Part of a small language model's weights: vocabulary 4096, biases.
Each number is 128 + 32 x the weight over its row's rms, rounded and kept within 0 to 255. Layers, rows and columns count from 0. The size above them is the row's rms in percent of the matrix's.

# layer 3 MLP down (transposed), 768x192, rms 0.0708, rows 262-297, columns 96-191
size [ 96 108  98 101 102 109  98  91  91 105 111  87 103  99 101 143  98 100 121  69  98 120 101  95  87 101 105  99 103  97  95  87  98 106 104 101]
[[ 95 158 147 133  78 117 164 196 110 166 110  80 116 144 179 168 106 150 136  90  57  99 128  89 157 140  46 185 194 115 160 135 183 111 102 187 122 127 176 177  81 126 115 122  94 169 141  96 156 142 122  86 162 100 145 108 138  89  78 131 137 134  81 129 119 115 106  78 133 163  63 123  80  78 125 104 161 156 133 120 156  91 138 156 101  90 115 152 158 158 137 105 141  86 106  69]
 [114 163 143  96  78 148 117  86 133 159 174 142  82 140 136 140  72 149 125 151 108 189 158 158 120 187 141 101 159  87 165 116 107 109 154  77 102  76 112 143 108 123  86  99 198  66  92 141 113 115 121 134 128 132 103 102 165 193  84 114 132 103 155 122 114 116  56 145 114 127 101 116 164  94 115  93 127 109 101 132 148 194 153 163  82 248  90 143 145 168  53 148 159 104 102 149]
 [ 44  49 109  94 142 182 105  87  85  95 156 144 136 120 136 112 159 113 126 114 113 149 110 162 123 109 156 204  85 148 122 181  93 184 155 162 149 138 140 192 119 150  89 106 148 127 130  84  85 163 135 133  53 192 129 107  99 146 151 173  67 124 111 146 113 128 126 101  97 134 183  76 179 104 102 134  83  73 150 153 128 142 138  92 126 105 162 165 110  82 141  95 116  69  78 139]
 [ 61 185 136 160 146  88 123  62 125 137 196 123 112 122 133 157  97 104  97 156  92  95 138 122 165 155 112 141 167 114 132 161 129 209 104  88 185  51 169 132 168 194 130 131 126  96 115 170 115 122 148 123 142 152  96 147  90 175  93  78 130 100 141 161 195 104 108 160 130 153 133  87  68 131  96 150  76  85 166 172 142 144 193 126 122  79 131 112 138 126 166 128  79 153  87 205]
 [137 177 116  95 160 123 125 121 101 105 128 157 158 111 115 134 105 115 169 164 177 175 130 108 153  88  70 136 145 129 112 136  73 115 106 108 170 124 158 176 133 216 104 121 111 174 100  77 153 171  95 127 119 114 151  85  95 109 129 133  79 136  70 181 127 123 117 109 123  90 151 172 105 218 119  99 183  89 183 167 194 154  99  95 178 154 118 142 129 141  92 136 152 144 128  56]
 [151 102 117 121 121  66 151  86 143 111 102 136 133 154 152  89 152 136 142 131 106 157 109 196 166 112 124 116 113 121  94 133 156 169 150 131  80 133 127  49 104 155 132  81 132 162 153 147  91 166 129 102 110 124 167 149 164  65 172 157 170  95 168  90 119  97 170 105 116 117 101  94 129 165 120  80 140 125  37 146 118 105 103 118 131 102 118 128 135 150  82 133 124 100 173 128]
 [140 116 118 153 203 141 121 128 191 101 144 143 120  86 145 125  61 155 172 138  91 126 114 116  94 147 124  94  87 112  97 151 137  91 149  54 216 111  96 153  97 173 146  89 151 157 106 133 117  68 150 157 117 134 151 118  95 158  96 165 126 137 165 146  91 224 171 169  90 170 141 106  97 136 113 119 108 104 141  95 150 109 103 101 209 124 144 110  90  68 145 147  90 124 146 131]
 [118 131 170 156 159 109 155 143  92 130 108 108 153 140 221 142  94  97 139 114  94  69 137  84 133 146  94 169  92 103 132 123  98 120  75  94 140 128  92  87 146 103 149 133 121 155 135 120  89 141 167 110 100 194 124 143 163 116  95 146 111  94 140 124 128 161 129 130  85  88 108 127 111 169 119 145 150 178  95 129 123 129 152  97 163 172 164 186 131 107  98 163  63 199 135  55]
 [126 146 149 151 158 117  76 129 128 126 164 119 131 110 194 172  78  96 132 176 170 111 133 130 125 102 153 114 106 125 136 101  72 143 138 130  75 133  84 184 151 185 124 173 187  85 185 147 108 126 142 133  79 148 128 113  90 186 157  75 103 160 132 174 133 140 123 170  81 118 128 161 156 122  93  68 117 199 162 111 148 100 112 116 157 185 153  74 125  75 166  82 131 136  36 104]
 [135 150 136 146 126 149 127 193 142 170 138 128 153  90 159 130  93 122 109  96  86 113 108 144 165 173  97  92 152 150 100 133 102 139 141 105 151  98 153 149 165 161 153 105 165 152 114 149 165 163 165 170 103 105 152 129 139 121 131  94 132 106 193  71 127 150 106 147 103 153 107 185  93 157 134 167 136  89  74 175  45 155 102 131 121 135  72  94 112 107 152 101 116 113  48 110]
 [123 163  64 151 109 193  92 149 105  84 131 146  99 152 120 119  72 177 120 142  76 148  81  90 113 144 132 141 198 129 171 111 163 112 151 168 112 120 134  99 131 137 184  88 138 135 144 165 145  82 127 219 134 132 120 119 147 160 106  52 126 160 132 171 136 105 147 172 133 112 109 100 132  88 107 112 145 210  84  66 121 109  79 142 147 106 154 141  79 148  55 171  94 158 190 125]
 [123 162 114 155 129 135 142 134 131 159  59 143 109 135 143  74 150 126  84 210 191 144 121  40 151 117 121 119 118  82 117 132  76 177 190 162 117 139 145 233 128 129  69 168 107 106 140 116 156 151 154 152 119 141 168 154 111 105 138  92 185 174 125  94 124 105 136  74 128 112  94 171 158 103 102  89 176 107 125 118 120 123 128 128  90 114 126 163 134 121 152 144 132 104 131 149]
 [139 108 152 153 133 108 161 147 122 125 147 159 150  82 119 123  92 169  95 158  70 201 114  82 154 141 101 105 116 118 125 169 146 160 184  94 134 178 134 129 130  88 176  95 100 155 117 144  83 123 105 107 107 125 107 199 100 115 111 108 146 115 136  98 134 122 102 134 112 114  59  66 189 132 222 116 126 107 120  67  68 167  99 178 127 116  87 160  77  92  67 125 205 125 110 110]
 [148 208 169  76 181 159 132  60 111 170 171  68 133 165  86 140  95  78  60  88 163 137 117 174 134 100 124 192 202  88 148  78  86 168 104 118 138 107 137 166  81 175  99 142 119 151 120 141 123 159 178 147  95 144 134 118  82 100 171 177 134  98  87 119 163 159 123 152 168  94 139 113  62 153  96  96 178 135 184  98 105 135 140  91 181  93 152 140 120 121 114 131 112 118 117 125]
 [124 116 128  84  36 123 124 168 139  99 100 104 112  91  71 132 118 143 133  83  85 107 127 147 190 116 146 124 117  96 143 110 143 122 151  93 102 175 122 139 151 131 137 154 120 149  83 126 166 133  87 151 176 153 160 124 152  94 119 120 115 120 124 140 153 116 199 118 161  93  83  96 184 148 128 123 143 101 166 206 167 184  77 132 125 128  76 145 105 182 150 155 146 182 133 121]
 [103 200 136  19 154 150 141 112 159 142 183  95 155  80 143 198 179 106  90 138 116 190 100 104 125 129 158 121 165 169 181  96 144 147 164  80  98 119 104 131 115  96 116  82 143 146 156 104 152 133 120 123 184 138 140 150 133 150 143 118 178 196 158 156 140 142 135 119 132 128 141  87 148 128 106 122 134  68 153 134  87 170 111 126 121 171 174 140 133 112  94 153 109 142 112 153]
 [128 144  95  94 162 111  84  96 171 228 150 122 173  69 130 146 142 133 144  59 141 150  79  88 114 164 122 159 117 124 166  95 151 132 181  94 129 156  90 183 162 146 163  95 164 139 149 149 106 182 108 116  94  97  91 117 141 185  88 157 153  85 117 157 153 156 170  89 134  93  93 148  90 166  77 114 129 146 120 133 132  80 115  98 155 157 124 137 134 141 118 173  86 117 138 126]
 [143 119 128 121 161 119 125 158 147 113 170 157 136 169  98 118 138 148 121  62 134 203 159 170  97 148 101 150 129 132 116 122 134 122 183 107 111 122 146 138 132 112 163 206 129 109 136 145  87 135 110 134 151  84 161 139 108 154  98 115 174 111 117 150 127  79 139  95 152 134  63 114 151 158 112  61 100 114 151  61 190 149 144 142 106 101  96 114  52 140 115 190 110 139 124 157]
 [164 133 138  89 147  48 140 135 146 170 132 115  77 108 104 122 162 156 123 163 194 146 111  82 147 131 104 110 128 129 108 131 138 131 126  69 157 113 137 112 174 104 182  91 104 121 112  87 103 126 173 195 156 148 172 121  74 154 101 158 162 116 143 111 116 179 103  98 160 121  54 141 129 125 127 125 110 151 119 168 129  30 104 163 187 116 142  92 168 137 124  99  95 138 109 154]
 [189 151  80 139 217 105 165  81 130 110  90 162 122 119 100  77 124 143 116 133 132 102 161 145 134 111 130  51 108 123 160 177 118  68 155 184 159 147 106  95 113 136  72 174 165 124 158  82 176 138 149 193 133  96 160 128  85 157 137 121  69 140 126  79 141  88 160 110 126 113 130 153 161 156 125  94 143 140 112 147 228 110 166 104 169 113 149 206 104 145 175 127 115 120 147 164]
 [107 129 147 134 139 123 147  73 171 136 124  95 154 104 127 155  61  95 131 137 236 127 180  90 125  89  84 188 108 102 119 141 160 107 129 137 158 137 146 131 136 151 162 149 127 190  99 169 100 131 135 133 176 131 140 198 133 153 162 124  93 128 100 128 119  64 108 112 116  99 103 127 147 136  90  87 182 175 202 117 132 152 116 111 145  81 128  94  65 143 141  98 117 106 133 109]
 [ 91 155 113  96 177 120 116 155 120  60 132 114 103 126 118  83  99 163 138 148  72 154 152  87  79 188 116 131 151 165 119 121 132 174 139 108  98 123 103 183 124 159 101  92 197 140 207 100  95  95 195 207 128 110 128 188 151 141  72  81 140 146 164 138 101 144 126 132 143  98  74  96  88 120 128 119 123 135 149 174  55 163 150 129 141 140 155 148  98 191  87 128 140 102  92 122]
 [155  91 156 134 140  99 129 132 136  96  99 130 148 105 169 147  95 143 170 180 137 130 174 147 110 136 103  83 134 144 129 205 119 208 139  99 147 108 108 133 109 138 186 112 197 137 132 216 123 142 114 121 126 121 143 105 158 127  90  61 100 112 122 157 146  90 104 110 140 132 155  92  99  72 196 142  54  66 195 194 155 149 147 145 128 120 116 162  78 126  88 161 121 167  93 110]
 [117  60 118 225 142 160 127 142 125  57 130 118  82 137 120 121 178 155 153 189 112 139 110 106 151 135 114  94 153 182 121 141 185 173 128 110 140 136 134 170 163 134 118 154 117 103 158 164 102  71 126 154 196 119 127 140 144  84 109 127 106 131 130 174 131  70 123 160 120 187  69  74 114  96  76 110 117 165 131 141 136 147 140 156 147  81 170 142 140  82 117 128  47 136  79 134]
 [ 67 126 120 214 130  91 145 160 140 124 123 143 141  98  83 130 138 113 159 159 194 162 126 119 108 102 207 109 150 135 159 115 117 101  97  96  69  78 140 137 161 156 167 115 115 184 164 170  97 101 142 121 122 168 133  88 110 135  92 128  34  79 146 108 135 174 169 181 124 136 140 166 171 112  83 130 111  98 114  92  76 126 124 168 161 130 121 111 138 134  85  97  94 136 135 151]
 [ 86  90 134 122 118 146  91 164 112 145 162 199 107 118 169  94 164 126 149 114  85 148 124 131 169  89 127 151  79  80 169  81 121  88 130  95 137 114 153  99 122 176 139 141 127 163 122 172  98 139 138  99  84 109 102 190  74 163 133 127 105 120 142 144 155 178 194 125 176 152  89 156 179 118  94 148  93 112 150 114 170 152 131 100 142 117 103 111 129 141  60 170 108 185 197  92]
 [123 165 104 144 130 178 133 132 153 134 126 140  85 117 152 149 134  45 151  95  94 143 136 104 115  62 127 107 139  68  71 182 175 122 148 138  61 126 136 104 155 106 165 134 121 173 200 138 107 176 141  80 130 165 138  68 143  88  94  48  99 113 159 161 100 146  95 136 120  97 150 145 144 114 111 151 188 131 137 115 143 156 161  92  99  96 186 156  98 185 141  91 110 128 126 129]
 [109 165 143 133 199 104 122 145 116 119 108 146 195 101 126 100  76  91 132 144 114 125 132  99 108 122 120 130  94 133 112 123 133 172 104 163 136 102 167 164 146 114 107 127 106 164 108  97 156 167  96 100 124 136  73 146  64 160 176 136  72 107 116 111 160 101  86 167 105 162 137 149 107 158 162 131  81 162 186 105 129 148 138 110  76  70 137 169 132  69 119 117 145 128  84 132]
 [ 97 197 127 116 129 117 172  63  97 179 182 127 149  77 115 185 119 103 160 129 172  69  74 115 107  92 150  53 138 167 184  98  89 173  99 128 131 114  96 151 129 139 152  66 147  81 128 170 164 124 145 146 121  99 125  81  89 145  65  68  73  49 138  98  99 164 136  87  70 149 165 120  88 162 161 112 169 148 121 148 117  91 116 154  92 158 137 131 151 157 139  82 119 154  97 166]
 [ 47 121 167 111  94 167 101 110 126 148 152 141 109 138  76 131 153 137 158 116 119 129 127 172 161  55 157 152  60 140 167  77 136 176  95 122 140 125 163 191 119 166 112 104 154  45 178 147 146 140 116 132  86 114 124  74 100 173 128  84 120  89 123 102 148 131 103 135 149  78 148 133 148 180 125 112 105 161 177 141 113 141 149 145  62 166 108 130 154 102 166 148 157 125 147 135]
 [128 119 144 156 109  90 132 109 176 139 134 162 123 165  85 129 110 122 132 165  73 123 105 112 179 155 107 169 149 162 127 103 148 117 105  73 160 116 144  89 141 138  58 138 117 159 168 116  74  29 106 145 126 183 122 133 187 117 106 161 107 132 140  95 168 162 122  73  90 117  68 153 168 117 167 130 210 143 110 182  97 143 126  79 106 187 147 180 121 192 164 149 178 111 134  94]
 [144 162 144 157 143 106 134 162 154 107 140  93 101 163 140 147 151  93 130 132  92 170 111 140  70 135 129  52 131 106 145  97 111 117 137 107 146  96  96 143 185  72 118  99 130 124 154  75 107  99 164 155 122  82  89 104 197  85 139 195 160 163 105 188  79 130 166 125  73 119 187 169 206 130 160 158 140  77  95 116 101 129 122 177 128 178  83  97 179 178 175 133  63  58 116 149]
 [124 118 141  73 131  95  67 183 170 102 143 129 159 130  54 119 128 109 167 178 196 118 108 127 176 201 153 126  67 146 130  90 199 103 117 112 189 162 138 119 121 127 129 134 122 160  89 148  90 130 107 152 108  96 148 119 152 150 161 186 125 123 101 143 117 135 125 161 140 167 134 121 144  86 190 161  92  71 156 149 146 141  87 120 165 151  55  75 118 117 118  78 147 112  75 123]
 [117 110 111 139 143 103  82 175 143  96 105  96 154 190 114 202 112 140 111 131 132 127  98 137 127 121 122 141 101 163 100  98 121 149 127 147 117  93 167 143 152 147 100  79 138  97 142 169 150 102 105 103 113 141 154 116 110 108 122  91 106 120 168 141  64 191 108  94 138 136 142 131 122 105  95 123 138 137 155 215  34 140 177 134 120 130 118 144 153 168 156 116 142  93  97 108]
 [121 172  95 105 177 172 108  96 129 142 150 205 215 105  94 134 129 142 101 197 144 132 132 134 137 141 105 166 115 134 158 190  88 124  96 139 116 116 108 161  94  67 113 124 109  91  65 181 136 104 199 137 132 137 147 172 184 144 113 122 137  94 143 131 100 133  66 137 141 114 107  76 158 112 109 135 124  38 185 157 136 140 113  68 132  86 106 107 131 147 127 104  57 117  89 166]
 [109 152 151 133 104 148 160 109  61 156 194 118 145 166  97 177 125  97 104 111 154 124 127 115 128 168 114 127 178 120 155 119  86 130 104 137 158 109 136 141 179 134 132 133 187  88 185 141 115  70 171 137 151  89 104 127 119 163  66  63 172 156 190 108  87 103 140 142 107  84 103 126 103 158 120 153 153  88 112  91 148 158 124  74  90 125 159  92 105 105 134 143 130 155 190 114]]
# layer 3 MLP up, 768x192, rms 0.162, rows 263-298, columns 96-191
size [103 101  83  92 110 104 101  93 101 107  80  83 100  91  87 108  97 104  83  96  92  94 102 107 110  96 100 107  99 101 100  96  96  88  96  91]
[[134  80 149 116 131 149 133 127  99 138 131 140 128 112 114 169  96 157 114 131  94 141 117 107 147 154 193 168 114  86 142 148 130  57 145 164 112 133 122 118 166 145 183  81 122 135 166 110  89 166 123 127 136  94 106 142 156  88 137 139 120 126 142 117 183 114 111 125  95  96 172 110 123 125 140 172 148 132 175  77 132  67 148 138 152 134 134 115 144 153 204 127 163  87 101  92]
 [148  61 172 119 121 116 108 133 146 107 102 116 140 121 130  97 113 149 148 132 148 162 135 120 121  58 177 146 164 115 150  87  73  91 141 190  73 114 141 124 151 180 129 114 119 103 108 135 126 107 146 138 104 106 111 121 119 160 173 156  93 106 143 133 171 144 150  65 153  80 130 105 113 180  70 122 100 106 136 184  69 109 115 159  89 136 134 104 145 159 181 153  83 108 125 138]
 [119 165  66 172 141 120 184 173  67 113  83  99 138 215 146 116 188 102 133 143 151 163 122 162 125 153 126  97 137 165 145 107 127  88 133 117 139 143 144  95 157 136 139  30 174  54 122 142 160 149 107  78 171 156 102 131 141 121 108 159 160 154 129  90 134 112 154 180 180 111 164  49 153  99 137  59 108 130  96 158 146 147  97  89 129 139 116 161 156 127 100 151 191 104  97 120]
 [ 93  91 197 141 123 159 131 105 132 161  74 127 147 137 119 102 173 110 175 136 123 156 113  75 100 121 138 111  88 136 111 120 182 119 105 162 108 134 169 115 125  85 130 127 108 165 131 131 113 136 138 129  94 166 174 174 154 116 150  89  91 114 143 100 156 137 158 159 124 155  85  99 151  73 135 117  56  87 103 106 139 107 141 123 170 146 113  91  70 143 211 139 161  92 170 170]
 [109 114 156  87 112 151 172 181 195 131 152  83 168 137 121  94  86 114 133  97 157 177 151 114 131  63 100 118 111 172 109 105 179  89 141  74  76 146  82  91  30 157 108 142 134 113 144 168  75 130 152 107 143 133 100  97 104 113 130 125 140 141 162 161 171 130 179  72 215 170  89 147 157 104  79 150 149 126 103 140 204 105  89  63 189 120 110  87 140 122 146 118 138 152 148 130]
 [ 87  70 127 172 171 117 110 104 140 134 186 147 121 121 160 144  62 102 136  97  77 185  73 129 140 106 125 100 136  76 111 118 143 166 119 116 190 164 140 155  87 126 174 128 126 158 110 166 153  49  52 115 170 127 116 133 134 126 106 151  81 162 112 172 104  61 145 168 108 107 120 100 132 159 102 125 144  70 112  97  75  99  98 183 145 107 133 163 147 128 110 111 106 163 170 113]
 [106 153 149 139 147 119 149 164 143 158  85 119 129  86 180  97 124 127 155 156 143  82 139  97 177 114 150 179 166 132 146 152 104 127 127 109 139 162  87 139 125 142 120 160 160 127 121 146 133 100 111 128 112 126  87 138 116 112 160 101 118 103 130 198 148 130 144  91 106 104 115 142  99 202  64  98 122 137 105 119 123 169 135 121  76 158  97 126 152 145 141 191 111 148 161 108]
 [117  84 190 127 115 142 109 116 145 202 141  67  94 100 192 144 156 165  95 129 125 110  83 129 134 148  98 107 101 177 119 169 108  71  92 115 105 168 157 201 164  60 180 107 117 156 129 157 150  78 123  90 117 151 114 142 137 167 148 152 129 116 137 153 147 117 165 197  77 118 178 131 117 137 147 230  70 123 140 120  92  98 128 127 127 125 169  85 191  76 111 122 127  82 129 106]
 [113  81 110 182 123 158 159 136  88  89 158  82 159 144 188 161 188  85 124 126 118  62 158 147  88 136 165 121  97 191 151 166 105  87 154  97 118  58 148 171 137 159 147 115 139 143 107 129 110 159 155 156  72 105  98 151 116 157  85 151 122 102 110 117 103 122 105 170 160 146 160 133  98 172 147 150 130 101  47 110 120 151 119 127 103 132  75 140  88 106 188 108 125 127 103  92]
 [134 126  94 172  76  98  92  86 116  95 123 146 164 151 123 127 101  83 134 158 169 142  75 103 122 160 151 172 138 188 130 110 138 131 131 166 114 127 128  83 150 161 144  77  85 170 105 141 176 108 149 140  72 141 117 154 110  78 166  89 119 129 193 207 151 102 146 150 140 102 182 121  83 160 140 137 151 121  90 113  77 128  69 232 116 184 130 138 151  78 129 166 102 142 146 156]
 [123  78 154 110 182 124 119 126  99 103 171 114 169 119 108 177 122  84 122  54  13 118 142 150 126 169 140  94 134 176 164 118 206 102  91  93 152  82 132  62 154 105 145  81 128 139 113  82 116 108 118 113 128 131 118 124 122  89  95 194  59 105 146 181  98 168 141 169 142 126 218  78 125 154 161 168 104 173 108  89 111 151 125 122 154 113 106  70 104 158 130  75 115 167  91 100]
 [110 144 127 127 111 167 153 147 125  84  98 146 151 146 146  62  84  80 120 134 175 127 161 156  83 116 115 158 108 109 156 100  92 125 114 159 162 104 108 113 126 192 120 102 167 152 133 155 138 121 162 169 104  85  72  44 149  99 109 161 111 158  95  72 106 194 105 122 135 167 162 113  73 105  37 116 103 109  88  99 185 123 122  79 137 166  99 130 128 145 171 140  75 106 158 103]
 [ 54  81 203 131 126 123 161 155 153 131  89 116  81 161 132 154  86 131 112 127 185 141 133 141  89 134 139 149 116 145 122 108 136 131 114  73 143 190 171 103 146 148 109 116  87  68 197  92 150 141 138 186 145 180  93 176 131 132 167 139 110 208 109  67 119 115 105  69 138 153 106  51 186 130 154  70 146 113 126 128 135 144  73 146 124  88 112 111 104 145  90 140 120 130 126 142]
 [181 164  96 125 108 170 124 148  55 133 149 103 199 103 127 126 160 139 139 105 160  73  85 131 121 126 108 127 121 133 128  80 156  78 139 137 117 127 175  81 168  58 120 103 156 128  92 138 163 125 142 121 101 175  87 105 168 141 200 153 135 153 138 136 157 137 137  77  88 138 134  96 152  99 177 125 128 133 120 134 134 162 113  64 143 171 135 124 139 141 141 186 111 149 195 162]
 [111 152 145 129 149 173 122 114 108  94 100  90 137 188 154 131 128 142 144 181 117 170 152 150 167 109 156  90 148 110 142 140 124 137 128 165  67 102  64 113 140 135 103  77 160 143 176 113 148 118 140  97 139  32 171 165 136 107  68 127 201 113 147 129 168 112 163 136 137 179 114  97 112 129  88 143 127  54 112 113 143 133 145 154  95  66 168  74 199 121 109 181 172 122 117  86]
 [103 140  80 116  67 114 147 141 154 176 127 110 136 111 110 121  92 107 170 115 166 124 167 107  81 155  90 181 119 143 114 117 141 114 147 107 105  94  73 158 149  81 107  73  60 116 168 109 132 175 125  99  81  92  90 134 119 140  62 211 152 144 140 151  50 148 160  62 130  41 113 145  98 101 121 105 172 100 115 124 134 141 188 141 196  97  92 100 151 111 122 112 108 176 125 131]
 [143 178  80 112  96 168 138 145 101 208 150 144 144 116 103 211 121  90 129 120 113  75  98  64 137 132 183 105 120 156 170 124 182 157 117 192 145 105 122 139 137 129 122  69 163 160 148 173 135 147 154 157 100 132 118  81 148 134 152 153  77 136 166 157 154 145 154 105 133 136 201 152 169 138  98 194 173  90 148 136 112 126 130 106 150 113 123 127 157 108 125 132 157 113  54  94]
 [166 135 172 182 107  92 135 157 182 115 125 130 111 122 122 135  94 160 126 123 130 140 133 214 121 141 138  85 123 128 121  93 189 140  87 113 104 133 108  81  81  78 128  87 180 175 139 201 129  78 118 157 153 129 126 204 181 148 183 106  67 125 130 114 133 126 114  84 127  95 121 155 158 145 151 143 154 176 120 133  85  45  92 102 157 180 192 149  70 186 205 106  95 177 109 187]
 [112  95 184 123  84 131 132 139 155 164 131 120 153 138 152 177 112 139 132  96  80 142 109 125  69 185  83 193 140 120 119  52 204 174  91  95  74 129 151 135 126 143 147 108  80 151 145 105 132 114 127 108 167 140  94  98 158 101 156 160 176 132 138 201 117 195  76 134 116 121 143  83  87 120 129 162 110 147 123 122  68 120  84 187 137 114 111 109 175 113  49 106 184 143 129 128]
 [ 77  91 153 145 168 179 106 133  89  99 126 132 118 161 186 119 168 100  42 102 159 187 120  95 147 139 137 123 131  80  78 136 107 149 144 104 118 107 108  81 172 152 186 115 173 112 134 115  97 131 169 133 191 126 144 116 132 110 172 119  75 107 125 130 149 102 183 114 168  72 143 161 161 142  95 154 105 129  77 109 137  94 131 122 107 117 111 141 133 184 157 156 159 142 125 150]
 [128 181  71 131 155 124 142 147 100 159  94  96 118 159 113 161 110 120 183 127 110 145 106  54  79 147 141 148 106 140  93 141 183 113 118 141 128  62 185 156 158 127 130 119 209 151 167 134  77  99 125 129 115  78 155 112 150 118  88 142 165 122  81 167 146 146 156 161 112 123  71 136 128  80 161 145  89 144 151  86 163 159 144 109 162 136 171 160 167 127 120 111 118 117 126 204]
 [ 77  90 142 163  79 118 111  83 157 185 150 106  61 100 131 157 134 130  91 117  83 136 124  97 121  95 176 109 147  97 128  42 128  36 123 146 150 180 132 159 179 157 107 135  88 127  84 103 118 130 189 186 155 142 120 153 106 101 113 168  87 196 101 126 101 144 165 137 122 169 115 121 159 119  77 169 147 124 126  75 127 187 105 132 177 121 107 123 184 150 130 113 147 121 130 114]
 [189 149 113 112 113 134 121 145 161 146 130 110 140 144  62 110 179 113 128 120 113  89 115 134 160 110  97  61 155  90  70 131 147 179 122 141 146 117 136  91 114 166  74 132 107 119 183 114 116 120 111 129 162  92  94 161 165 179  92 154 113 109  82 172 188 119 139 100 161 130  96 117 181 126 127  81 134 148 108 115 171 167 138 123 107  96 161 117 111 108 184  32 131 175 128 103]
 [110 176 109 156 145 154 105 154 109 144 100 140 152 144 141 148 146 138 119 108 127 123 167 139 148  66 215 162 110  97 140 145 145 129  80 157  55 167 108 153 122 103 141  88  87 146 129 140  88 168 150 179 161 130 136 134 167  84  94  96  80 106 186 105 160 175 150 139 157 142 213 183 192 119 130 152 138  59 138  90 129 105  94 190 180 150 156 184 124  91 129 133 182 118  74 150]
 [118 161 127 102  32  77 127 189 111 105 142 153 101 150 179  96 108 131  82 114  86 161 168 117 128  68 138 104 157  81 118 119 130 128 104 141 134 142 104  76 168 194 148 140 118 145 140 134  93 147  78 128 114 141 123 190 105 121 139 143 116  90 110 153 169 144 191 110 123 145 189 133 186 160 144 139 160 143 110 173 158 177 107  61 166 188  96 124 124  49 121 119 145 143 128 124]
 [101 104 123 131 172 201 110 147  70 122 136 150 111  97 138 136 134 140 176 167 146 184 169 159  79 176 132 108 138 180 127 103  93 110  81 120 120 111 168 108  65 109 102  98  90 133 137 133 105 106 143 132 182 132 106 155 118  84 105 144 139 177 150  94 111 134 140 147 163  69  91 154 117 107 133 132 214 143 129 191 155 123 148 138 153 154 105 133 142 119 184 143 139 149 131  90]
 [107 136 130 143 110 184 174 164 105 196 170 141 132 150  98 123 107 143 104 105 143 126 170 127 189 163 138 108 114 151  64 220  84 144 103 124 190 123 135 171 102 176 114 132 174 105 143 154 120 146 104 143  97 108 149 114 127  73  77  81 116 119 117 119 134  76 109  82 101  81 211 111 129 147 105 111 111 121 102 155 105  95 134  57 170 142 161 169  95 123 148 124 164 165 148  83]
 [143 171 152 141  74  81 108 115 123 167  78 157 144  59 174 194 117 104 131 152 196  85 138 132  98 136 142 128  98 191  90 119 130  94  88 145 163 171 166 115 170 130 139 108 101 155 121 123 155 117 100  98 118 137 145 117 134 120 125 143 103 135 149 148 150  84 121 154 101 140  85 157 117 135 148 106 185 116 129 138 159 151 113 122 117 120  69 115 131 135 127  92  82 155 105  61]
 [116 139 104 141  94 180  84 109 140 205 113 125  96 137  79 121 123 167 135 160 150  96  78 149 125 125  88 125 127 126 160 153 178 101 105 130 192 122 164  99  77 198  78 163 105 139 196 116 136 157 142  96 105 109 172 158 166 148  79 118 135 129 104 142 111 100 156 125  82  96  95 133  79 176 151 120 127 130 129 181 134 162 111 197 112 102 168 111 146 149 161 130  89 131 120 110]
 [156 116 125 164 110 177 127 201 103 141 113 132 122 159 140 113 150  92 118 168 135 147  32 124 133 137 129 227 108 138 115 133 186  90 135 149 111 154 166 131  95 179  61 100 137 120 108 118 142 153  94  39 127 150  98 145 132  47 177 159 117 157 144 163 150 168  59 123 146  67 105 120 156 107 109 115 119 113 150 149 127 195 116 109 176 170 114 162 160 178 128 141 167  99 153 160]
 [ 89 181 208  89 152 143 129 141 153  77 120  87 132 112 166 147 126  91 141  47  54 139 107 144  77 122 126 120 148 150 131 114 115  98 152  93 148 186  93 156 117  90 147 121 151 152 142  94  65 124 124 150 165  98 144 146 150 147  93 138  95 126 130 118 143  83 133 165 155  64 122 166 132 112 181 152 140 118 154 124  99  84  64 129 105 105 120 135 146 155 105 108  71  97  84 162]
 [192 147 129  98 138 103 138 139  34 101 122 129  91  98 210  89  80 168 142 166 116 160 153 190 116 145 108 144 180 115 157 122  97  90  65 131  71 111 118 112 137 119 120  81 130 143  99 130 136 113  74 145 149 161 146 112  78 114 125 165 117 175 153 127 162 149 121  86 169 101 101  78 125  98 144 122 149  81 104 149 127 151 153 135 104 145 134 185 186 119 108 148 132 176 185 145]
 [149 165 139 118 143  75  80  88  63 108  98 158 158  77 150 136 130 145 159 105  68 138 145 133 110 118 155 119 142 192 178  80 113 107 121 158 102  93 138 104 118 122 134 163 103 178 118  79 149  61  91 116  76  90 179 126 153 146 120 138 127  41 142  97 142 141 150  86 110 162  63 148 148 153 106  94 130 148 132 110 205 102  97 118 147 133 128 152 122 108 143 137 134 168 148 156]
 [122  78 120  67 157 127 141 171  83 118 134 176  68  96 155 180 139 116 124 100 152 143 180 149 136 144 202 106 115 146 136 183 129  91 100 141 171 111 113 180 145 113  91  90 166  97 108 152 181 156 109 147 100 110  96 135  99 139  99 205 117 129 157  62 164  92 142 165 157 126 143 123 119 101 114 126 124 146  59 124 139 124 123 162 103 121 130  94 144 136 124 121 132 146 150 136]
 [163 140 118 127  74  86 119 149  89 102  77 217 151 109  88  78  85 143 133 180 184  82 119 116 157  92 109 110  92 144 136 142 186 148 142 167 122 132 152 142  94 150 127 163 110 139 175  80 119 129  81  67 107 172 152 158 115 127 112 133 137 113 148 114 156 133 120 140 137 151 105  70 111  82  79 154 159 137 137 155 105 150 103 195 185 127 111 173 150 145 147 163 136 101  49 161]
 [101 100  99 139 184  85  80 115 162 109 127 137 156 117 165 156 108  94 199 104 119  71  96  86 150 149 128 145 125 127 144  70 189 121 180 140 172 147 124 119 152 144 144 120 145 150  99 125  68 127 154 112  89  93 152 130 143  99  95 147 137 158 181 141  66  71 167 171 105 101 120  57 157  99 160 122 144 135 178 126  54 148 127 154  68 115 111 112 174 191 134 137 130 140 133 121]]